Weights of a small GPT-style language model, trained from scratch on English Wikipedia.
Size: 8 layers, width 64, 2 heads of 32, MLP 256 tanh GELU, vocabulary 1024, 0.482M parameters.
Architecture: LayerNorm before each block, learned positions, biases, tied embeddings.
Training: a variant of Muon for these matrices, 100M tokens, 8587 steps.
Each number is 50 + 12 x the weight over the matrix's rms, rounded and kept within 0 to 99. Layers, rows and columns count from 0.

# q: layer 4 attention query, 64x64, rms 0.182, rows 11-31, columns 0-63
# k: layer 4 attention key, 64x64, rms 0.172, rows 11-31, columns 0-63
# v: layer 4 attention value, 64x64, rms 0.0991, rows 0-3, columns 0-63
# o: layer 4 attention output (transposed), 64x64, rms 0.167, rows 0-2, columns 0-63
q11:53 44 34 52 49 63 55 60 47 49 90 35 29 57 41 74 70 62 59 46 68 53 54 38 70 38 49 45 12 64 50 43 48 58 32 34 60 30 56 51 61 60 54 53 29 30 28 64 59 42 44 55 35 37 27 55 52 33 73 68 68 59 45 53
k11:50 58 41 34 36 55 38 56 57 56 64 38 43 44 81 62 66 45 50 48 77 67 55 49 67 14 29 72 59 50 56 64 33 12 46 41 81 72 54 47 29 44 48 27 36 39 35 44 42 55 41 63 40 44 46 63 52 39 60 66 49 48 53 38
q12:47 57 33 66 30 37 49 46 43 54 37 50 49 47 61 49 48 34 54 36 54 54 30 76 26 45 52 49 12 56 67 61 64 77 53 30 33 52 54 53 58 19 62 57 43 82 52 56 49 67 25 54 24 41 49 69 54 63 41 61 98 57 52 41
k12:51 47 09 57 66 62 67 48 50 43 44 39 67 42 59 29 66 64 40 46 45 73 46 64 42 40 58 58 15 71 69 35 60 49 49 31 71 65 57 51 48 60 38 60 73 35 28 53 43 64 39 52 48 68 58 50 40 56 26 32 74 42 45 34
q13:47 65 41 53 45 42 34 57 32 56 52 63 41 85 59 56 29 47 08 42 55 56 44 60 59 66 26 60 50 37 71 41 64 67 61 47 51 38 35 49 39 43 41 34 24 49 59 61 80 50 61 54 39 74 60 48 29 61 35 66 41 46 33 62
k13:61 62 43 30 77 20 42 49 60 34 44 43 44 64 47 53 44 72 46 64 59 60 44 45 29 33 48 65 50 69 22 25 63 72 40 64 48 36 60 17 64 50 58 40 59 56 57 60 44 41 54 61 45 60 32 49 52 23 41 58 49 53 59 63
q14:25 46 45 49 36 59 50 61 55 51 28 61 47 78 68 79 57 32 28 59 38 47 66 24 34 41 45 46 45 55 47 40 68 46 57 45 29 61 72 67 44 33 54 48 27 60 39 59 67 38 51 54 55 51 55 53 61 44 23 54 61 60 65 78
k14:53 49 58 68 56 53 53 67 53 52 61 46 52 39 52 50 48 58 52 38 69 74 57 38 51 26 48 29 26 56 52 46 50 56 44 54 53 49 27 43 36 26 48 38 48 29 52 68 54 32 28 57 41 73 55 45 77 24 39 45 75 44 52 84
q15:48 31 54 31 34 22 43 55 50 60 47 65 54 23 16 46 47 85 65 59 66 49 74 43 48 44 57 35 54 40 48 52 74 44 65 57 75 39 36 42 50 58 32 42 42 61 54 56 54 55 43 78 49 55 60 45 53 62 29 42 63 35 59 60
k15:52 30 50 61 58 39 18 38 69 48 57 87 45 49 50 61 48 69 73 59 58 55 62 38 38 60 46 46 51 26 44 68 59 64 63 37 61 43 59 49 46 51 31 49 55 48 62 59 43 62 39 46 45 79 70 44 18 48 63 58 41 46 23 37
q16:67 50 76 29 63 37 18 62 67 40 49 55 46 38 29 53 67 40 57 45 40 42 61 60 64 68 45 48 45 61 50 57 37 57 77 52 39 56 51 46 43 30 49 78 36 58 54 38 48 41 46 73 52 56 48 36 43 74 53 63 39 16 53 32
k16:51 57 54 71 38 38 37 44 69 68 51 47 59 27 34 70 40 59 50 26 25 50 46 49 64 65 46 53 42 52 55 59 64 77 22 52 38 66 56 43 56 63 68 67 31 46 39 31 42 51 35 71 61 39 49 53 40 59 32 73 60 54 30 36
q17:41 42 29 63 49 29 74 56 69 48 40 42 58 61 48 51 54 40 49 46 20 56 39 44 58 63 23 50 31 33 46 58 56 44 73 61 46 53 51 46 65 56 68 68 39 34 61 50 17 30 32 64 29 71 55 58 40 69 41 48 86 56 46 63
k17:44 61 49 66 47 31 39 28 21 43 44 29 41 49 34 55 69 72 29 45 70 53 44 44 59 30 59 35 41 46 58 59 68 68 69 59 52 46 34 56 53 71 50 61 74 71 55 55 54 73 38 60 23 48 46 47 41 37 46 37 64 50 42 48
q18:60 18 44 69 56 22 48 46 39 40 42 72 37 44 51 60 35 33 53 66 63 59 55 33 65 51 48 31 48 52 68 67 64 37 46 77 56 23 71 44 66 55 49 74 57 41 42 57 38 43 66 55 56 31 47 43 40 34 67 45 49 41 55 74
k18:47 47 50 53 47 32 36 38 54 60 37 45 46 53 80 64 34 64 69 71 63 45 71 31 60 63 58 23 48 28 62 54 57 41 39 56 73 47 38 42 61 43 45 46 50 45 40 60 31 45 47 53 68 26 39 20 45 56 53 65 55 57 69 64
q19:38 43 45 48 54 74 57 40 18 47 39 06 58 53 70 55 57 53 58 53 53 54 58 62 58 19 37 45 33 42 71 45 58 56 60 71 86 67 42 26 71 59 41 72 88 45 26 70 64 53 60 44 51 24 27 49 26 25 42 19 71 68 48 47
k19:51 19 54 24 52 59 56 42 59 60 76 44 25 31 64 35 50 84 71 56 63 14 56 66 46 30 77 59 49 48 69 58 32 41 50 42 83 57 43 46 40 55 29 52 65 69 36 45 59 32 62 36 74 53 42 42 62 36 50 21 22 49 55 36
q20:48 66 56 44 54 59 59 29 56 29 42 43 40 43 39 33 42 64 64 50 56 48 53 66 64 24 58 63 40 79 28 51 41 47 48 41 57 43 52 43 63 51 49 40 61 57 36 65 69 48 45 47 35 92 40 42 36 28 79 39 41 71 56 53
k20:55 58 43 34 55 63 48 45 49 64 59 42 52 64 62 43 77 56 45 38 68 43 50 68 59 58 56 53 59 46 20 62 37 42 39 35 49 42 41 62 52 58 38 43 39 59 57 47 60 59 37 39 40 56 70 41 71 68 29 60 13 35 66 28
q21:17 59 49 77 48 49 26 62 67 58 62 73 50 66 57 58 70 37 55 60 40 18 56 40 41 31 36 56 59 36 45 22 50 58 56 62 61 34 30 51 49 42 52 21 66 26 23 51 58 67 57 32 55 36 73 83 42 47 59 40 76 23 64 42
k21:17 52 58 48 48 49 62 48 56 29 58 36 63 35 55 48 61 36 88 64 58 49 63 44 33 37 45 54 79 44 59 42 51 33 55 46 54 26 28 67 51 60 40 44 68 40 52 51 73 42 74 37 67 43 46 62 48 40 15 53 78 28 26 76
q22:55 44 43 29 46 65 48 76 57 34 59 53 47 30 46 46 33 68 64 33 48 36 47 61 64 41 69 42 50 40 51 56 35 68 67 54 41 37 31 50 44 68 46 58 50 38 38 41 54 63 53 34 77 55 57 46 50 60 49 24 33 71 71 54
k22:49 59 82 19 43 62 44 56 47 62 58 62 52 47 43 66 37 46 64 55 56 39 37 54 51 48 54 48 41 22 38 37 40 47 43 46 37 63 72 52 41 69 70 50 59 44 62 36 43 57 39 25 65 62 47 50 41 52 41 63 59 34 56 40
q23:52 36 45 42 51 72 60 57 34 27 38 51 54 70 56 41 43 68 53 49 64 43 54 73 54 50 25 23 69 52 43 43 68 43 45 44 34 52 48 57 42 63 66 50 56 48 37 46 37 60 59 57 37 50 48 83 40 60 64 43 53 40 35 50
k23:41 55 59 26 54 41 55 51 45 37 52 65 46 57 36 33 50 65 36 51 55 47 57 51 28 39 55 35 43 48 49 50 61 33 40 64 60 69 41 47 62 37 52 51 72 72 29 38 39 30 71 64 38 65 71 65 49 78 58 56 50 34 49 56
q24:53 36 39 51 61 49 43 45 45 34 57 47 53 50 60 62 43 53 39 32 51 42 89 60 58 55 29 57 48 52 42 58 65 52 21 36 49 40 58 44 55 33 38 42 50 50 60 59 64 66 59 50 52 48 55 59 38 32 41 76 48 42 78 49
k24:49 32 52 35 50 52 39 49 47 35 47 48 36 64 57 70 60 47 46 71 49 63 43 46 64 67 73 69 39 63 45 50 62 45 29 48 55 43 48 47 43 38 23 32 37 31 59 46 52 37 47 68 49 51 54 57 57 58 39 71 56 50 54 61
q25:48 54 58 56 38 38 20 51 69 67 35 52 53 57 55 71 38 46 43 27 47 55 38 72 37 46 58 45 54 38 42 68 42 58 71 45 47 50 55 28 30 80 64 40 25 36 57 57 45 37 71 68 42 60 48 56 54 36 56 58 59 51 40 72
k25:42 59 43 62 70 25 63 60 59 75 36 38 63 41 42 55 42 53 44 47 72 40 30 43 29 32 47 59 50 26 37 53 52 37 46 69 41 52 73 48 52 69 43 62 60 38 33 60 75 52 43 56 41 64 57 40 42 33 45 55 47 72 49 74
q26:39 83 51 29 46 30 48 66 52 39 56 30 22 43 48 55 55 71 42 53 45 55 49 39 28 82 38 52 48 61 41 59 50 51 23 61 49 50 39 57 48 36 64 61 58 42 58 55 65 43 61 56 40 41 70 51 43 34 62 40 57 43 54 53
k26:62 48 61 52 50 39 52 19 51 31 45 40 66 53 65 57 49 59 72 54 59 66 55 52 87 62 43 49 48 53 36 52 58 46 45 53 30 64 42 48 57 53 68 59 34 39 27 47 60 38 61 47 21 57 64 73 34 21 44 42 22 54 54 55
q27:70 38 43 62 65 43 56 31 33 50 44 35 41 22 54 44 61 36 54 30 40 53 49 58 50 55 60 67 43 63 41 55 73 63 61 44 50 63 31 79 28 35 53 54 53 25 53 60 52 48 37 43 62 38 64 47 66 52 47 37 39 62 55 61
k27:44 40 74 39 52 44 68 28 53 50 36 43 72 27 64 48 38 29 40 71 36 51 53 48 51 57 56 60 35 66 38 49 70 64 51 36 61 69 56 58 46 42 45 57 55 67 66 35 44 46 30 32 37 46 63 45 55 43 59 35 59 57 52 57
q28:51 53 58 47 28 28 61 49 68 63 56 60 61 50 38 50 44 24 38 35 37 46 64 49 65 84 40 44 47 59 50 31 53 33 42 67 36 69 46 33 24 50 95 55 31 72 47 35 42 58 38 63 60 56 74 58 37 69 56 65 41 38 42 55
k28:65 72 44 58 24 25 40 35 45 30 41 53 65 51 31 53 55 47 55 49 27 55 31 45 51 61 46 39 59 55 48 67 67 42 51 69 62 67 33 38 43 63 68 78 38 44 45 55 50 53 53 71 49 65 55 30 50 56 38 32 66 56 42 64
q29:54 47 59 35 49 51 56 48 20 67 61 75 40 35 50 41 50 38 76 44 44 45 77 52 31 70 51 47 44 54 48 61 42 44 55 70 48 67 55 46 37 67 37 48 42 32 31 43 72 56 43 49 27 63 43 67 80 53 36 59 46 44 43 40
k29:57 62 25 41 48 51 38 38 60 59 47 45 46 25 41 62 20 54 73 47 37 43 48 40 37 48 53 49 46 59 62 32 69 45 53 57 47 42 69 73 07 37 51 41 28 66 42 46 53 68 55 37 39 49 74 59 55 57 66 65 57 41 50 48
q30:59 38 36 53 58 42 60 46 66 44 52 46 49 37 53 73 58 78 53 48 52 43 71 46 55 55 47 24 45 51 69 65 31 48 43 35 31 60 71 65 28 36 40 31 73 38 39 60 66 56 56 63 48 49 44 53 57 29 58 37 40 56 45 43
k30:68 65 63 60 61 54 52 54 54 40 58 52 39 32 54 49 71 48 52 60 62 48 48 36 59 54 46 37 41 54 47 47 57 39 32 53 34 62 65 43 14 56 38 37 45 49 33 36 54 22 46 41 55 49 61 63 65 66 57 65 40 55 49 59
q31:65 33 39 57 60 31 41 59 42 51 51 56 34 37 70 46 39 57 37 48 47 62 40 47 48 34 68 26 66 64 59 60 31 46 19 34 72 88 41 49 62 44 80 73 43 38 42 29 50 41 44 63 58 64 41 25 48 59 65 59 48 55 56 50
k31:74 29 53 32 48 61 40 25 39 50 45 45 50 32 61 53 43 40 43 23 72 66 57 24 53 50 65 25 50 54 50 70 53 32 76 51 40 47 64 57 73 55 60 65 47 39 50 29 45 53 52 68 74 38 53 47 62 64 49 41 39 62 62 50
v0:65 40 62 49 53 54 43 58 35 41 56 50 60 63 30 46 49 51 56 32 66 53 46 48 54 53 52 68 78 49 50 42 45 55 36 43 38 56 35 55 50 49 37 65 51 60 34 52 26 45 32 53 66 63 26 53 38 35 61 48 62 47 69 58
o0:58 40 53 55 48 46 54 52 60 73 49 64 48 47 68 54 54 52 51 56 52 63 45 44 61 41 41 25 29 36 41 58 26 13 53 47 54 56 53 56 53 43 53 49 40 41 63 47 61 62 71 53 60 48 46 42 27 73 52 65 42 55 46 30
v1:57 36 47 52 48 53 58 48 59 57 53 60 43 39 49 76 44 53 39 48 43 63 47 57 46 52 30 53 66 47 46 50 54 54 53 30 70 43 45 28 43 50 53 56 59 44 33 64 48 37 51 38 46 59 58 49 71 41 49 47 55 46 35 33
o1:39 49 48 47 34 38 71 36 48 52 74 37 45 46 36 43 56 47 58 32 28 49 61 60 50 64 53 54 37 46 36 48 42 46 66 65 66 42 57 53 50 67 47 56 40 39 49 58 39 35 27 58 44 75 61 55 44 53 45 70 62 55 57 62
v2:39 54 43 41 45 63 42 35 50 44 56 41 40 54 41 52 45 69 43 37 40 46 49 51 39 82 81 53 39 44 66 34 50 40 40 34 69 47 58 53 49 47 63 26 41 46 57 56 64 45 51 69 59 69 40 38 58 45 50 69 44 57 52 36
o2:61 35 41 61 52 43 47 50 32 56 70 62 58 64 67 31 41 29 59 54 60 57 34 28 31 32 50 45 54 35 52 42 62 60 49 60 40 49 31 59 71 57 56 62 46 49 44 67 45 61 42 64 69 54 43 39 29 33 56 52 79 50 50 43
v3:44 60 46 41 48 48 31 42 55 53 51 55 57 67 63 42 66 63 50 42 38 32 62 56 24 48 43 39 36 34 54 56 54 64 37 67 49 40 35 32 47 31 68 69 37 59 46 49 50 44 64 33 60 56 48 28 73 50 64 53 72 72 53 37